From a checkpoint of a small transformer trained on Wikipedia: 1.89M parameters.
Each number is 200 + 20 x the weight over its row's rms, rounded and kept within 0 to 999. Layers, rows and columns count from 0. The size before them is the row's rms in percent of the matrix's.

# gate: layer 3 MLP gate, 128x64, rms 0.165, rows 122-127, columns 0-63
# up: layer 3 MLP up, 128x64, rms 0.159, rows 122-127, columns 0-63
# down: layer 3 MLP down (transposed), 128x64, rms 0.142, rows 122-127, columns 0-63
gate122,087,194,168,191,215,230,190,223,218,222,187,245,213,220,177,210,168,177,206,192,177,177,214,187,178,205,199,181,223,202,193,199,222,169,179,223,208,165,205,202,218,212,248,227,181,225,215,208,165,206,163,206,199,189,227,219,222,218,192,210,207,219,196,191,189
up122,090,210,212,174,229,170,206,206,200,177,189,183,196,176,208,207,239,234,180,241,228,223,184,182,220,186,197,214,196,194,219,204,191,192,207,211,192,222,217,206,161,195,170,204,211,173,175,187,244,161,218,176,230,223,196,205,176,202,197,189,186,224,193,206,175
down122,091,215,182,170,198,187,170,231,251,207,194,245,195,196,206,217,186,181,202,153,163,180,194,211,184,215,224,227,209,234,211,198,190,180,210,189,211,200,206,198,227,200,226,206,171,241,208,181,193,199,202,218,183,199,214,148,199,192,204,208,195,185,204,204,196
gate123,109,240,197,186,173,199,211,169,223,200,187,194,185,161,182,201,201,194,245,209,193,198,182,222,212,195,198,189,149,179,192,189,189,207,172,176,210,194,182,195,197,202,216,187,210,231,199,187,191,183,177,233,149,229,165,196,189,202,238,211,193,196,197,216,223
up123,107,158,214,234,227,195,184,222,161,207,226,211,206,237,211,189,184,210,156,193,206,202,207,186,181,221,203,217,240,227,224,214,199,188,222,215,187,202,205,202,217,184,188,217,191,171,205,213,208,225,224,177,230,174,230,206,218,208,164,191,210,203,201,186,174
down123,109,165,176,188,220,197,184,229,216,197,206,209,200,202,222,193,224,206,174,201,245,199,229,173,186,207,194,191,245,219,177,177,239,172,206,187,200,225,227,209,187,184,196,212,197,216,206,217,185,165,227,210,238,202,214,186,190,192,212,168,212,205,209,160,187
gate124,107,216,217,176,182,178,197,188,218,220,185,197,162,190,192,213,209,197,207,254,204,197,208,200,209,194,207,169,203,192,183,232,205,177,222,144,190,198,184,183,203,190,217,193,236,195,221,211,201,187,226,213,189,242,174,212,160,199,183,184,171,199,211,174,181
up124,109,200,174,219,201,221,208,209,171,173,219,203,232,215,199,193,198,183,198,144,202,212,185,200,191,197,194,228,199,205,216,168,188,214,178,250,208,207,198,224,203,203,188,209,164,185,188,191,205,221,181,185,220,139,216,188,236,204,202,214,229,218,194,216,211
down124,098,207,183,195,184,177,208,178,193,172,218,209,197,180,225,211,231,241,202,212,203,237,226,181,169,232,174,204,181,218,176,202,260,209,212,188,195,230,194,191,197,198,238,196,213,228,190,217,230,192,215,187,214,225,185,203,195,207,203,180,234,212,196,194,218
gate125,112,203,201,197,193,171,180,182,175,209,190,248,190,211,184,209,206,181,198,209,204,178,228,197,187,178,171,214,186,212,173,194,170,218,193,213,200,236,219,207,202,223,228,192,197,146,187,177,158,182,201,209,191,199,224,146,221,210,207,179,219,211,179,200,196
up125,117,188,213,199,175,194,184,204,174,220,215,210,188,218,221,207,203,159,197,219,191,188,198,193,196,213,211,189,180,187,190,212,180,186,196,197,168,183,242,194,205,231,223,222,214,160,199,174,149,228,206,204,210,220,212,174,238,196,205,231,230,178,168,214,223
down125,109,203,193,201,188,218,239,202,218,207,216,182,215,181,179,190,212,225,205,187,193,240,199,200,193,216,219,201,248,209,230,226,187,188,198,175,199,192,203,191,201,204,208,202,204,252,186,214,276,199,214,176,200,185,186,246,210,206,193,219,196,213,201,185,209
gate126,089,212,198,205,152,221,193,198,224,235,191,205,185,214,195,222,207,214,228,173,213,211,194,210,193,177,194,221,184,198,178,200,210,218,188,222,233,205,195,218,200,174,220,193,198,209,181,237,189,217,210,170,201,186,173,146,188,173,213,238,225,169,182,171,209
up126,092,191,179,200,224,178,195,195,192,166,221,194,209,214,194,173,181,170,163,228,186,189,192,205,206,197,220,182,219,222,219,205,206,194,198,198,168,184,193,193,199,250,183,195,200,188,212,178,202,195,179,220,193,195,213,272,217,215,203,191,185,237,231,231,206
down126,100,201,181,162,232,177,211,222,193,196,201,206,197,194,214,191,183,196,188,231,181,208,204,201,206,225,198,168,237,212,210,203,199,177,195,190,157,186,210,185,187,237,180,201,221,227,203,175,212,185,192,219,192,218,206,264,224,212,208,172,177,213,208,238,189
gate127,091,147,192,220,177,191,182,203,217,169,200,199,197,210,219,192,243,183,198,206,204,227,163,204,194,216,176,190,199,190,199,210,199,213,191,187,194,184,179,168,213,192,172,211,170,192,217,202,180,187,177,182,207,248,234,168,205,213,207,171,221,189,212,158,194
up127,091,150,190,220,174,185,180,193,220,171,191,194,216,211,223,193,233,190,198,202,203,228,172,217,180,224,170,196,199,191,195,206,198,213,188,205,189,181,178,177,213,205,170,212,174,189,230,206,179,186,176,184,202,244,231,174,199,200,210,157,219,197,210,164,183
down127,095,212,224,231,202,210,190,162,193,188,187,176,195,219,214,225,189,167,217,248,184,193,185,219,207,206,198,179,231,166,218,183,191,233,198,208,197,198,224,159,167,204,190,195,187,167,210,227,221,204,180,193,206,213,215,229,202,183,197,178,163,202,227,186,202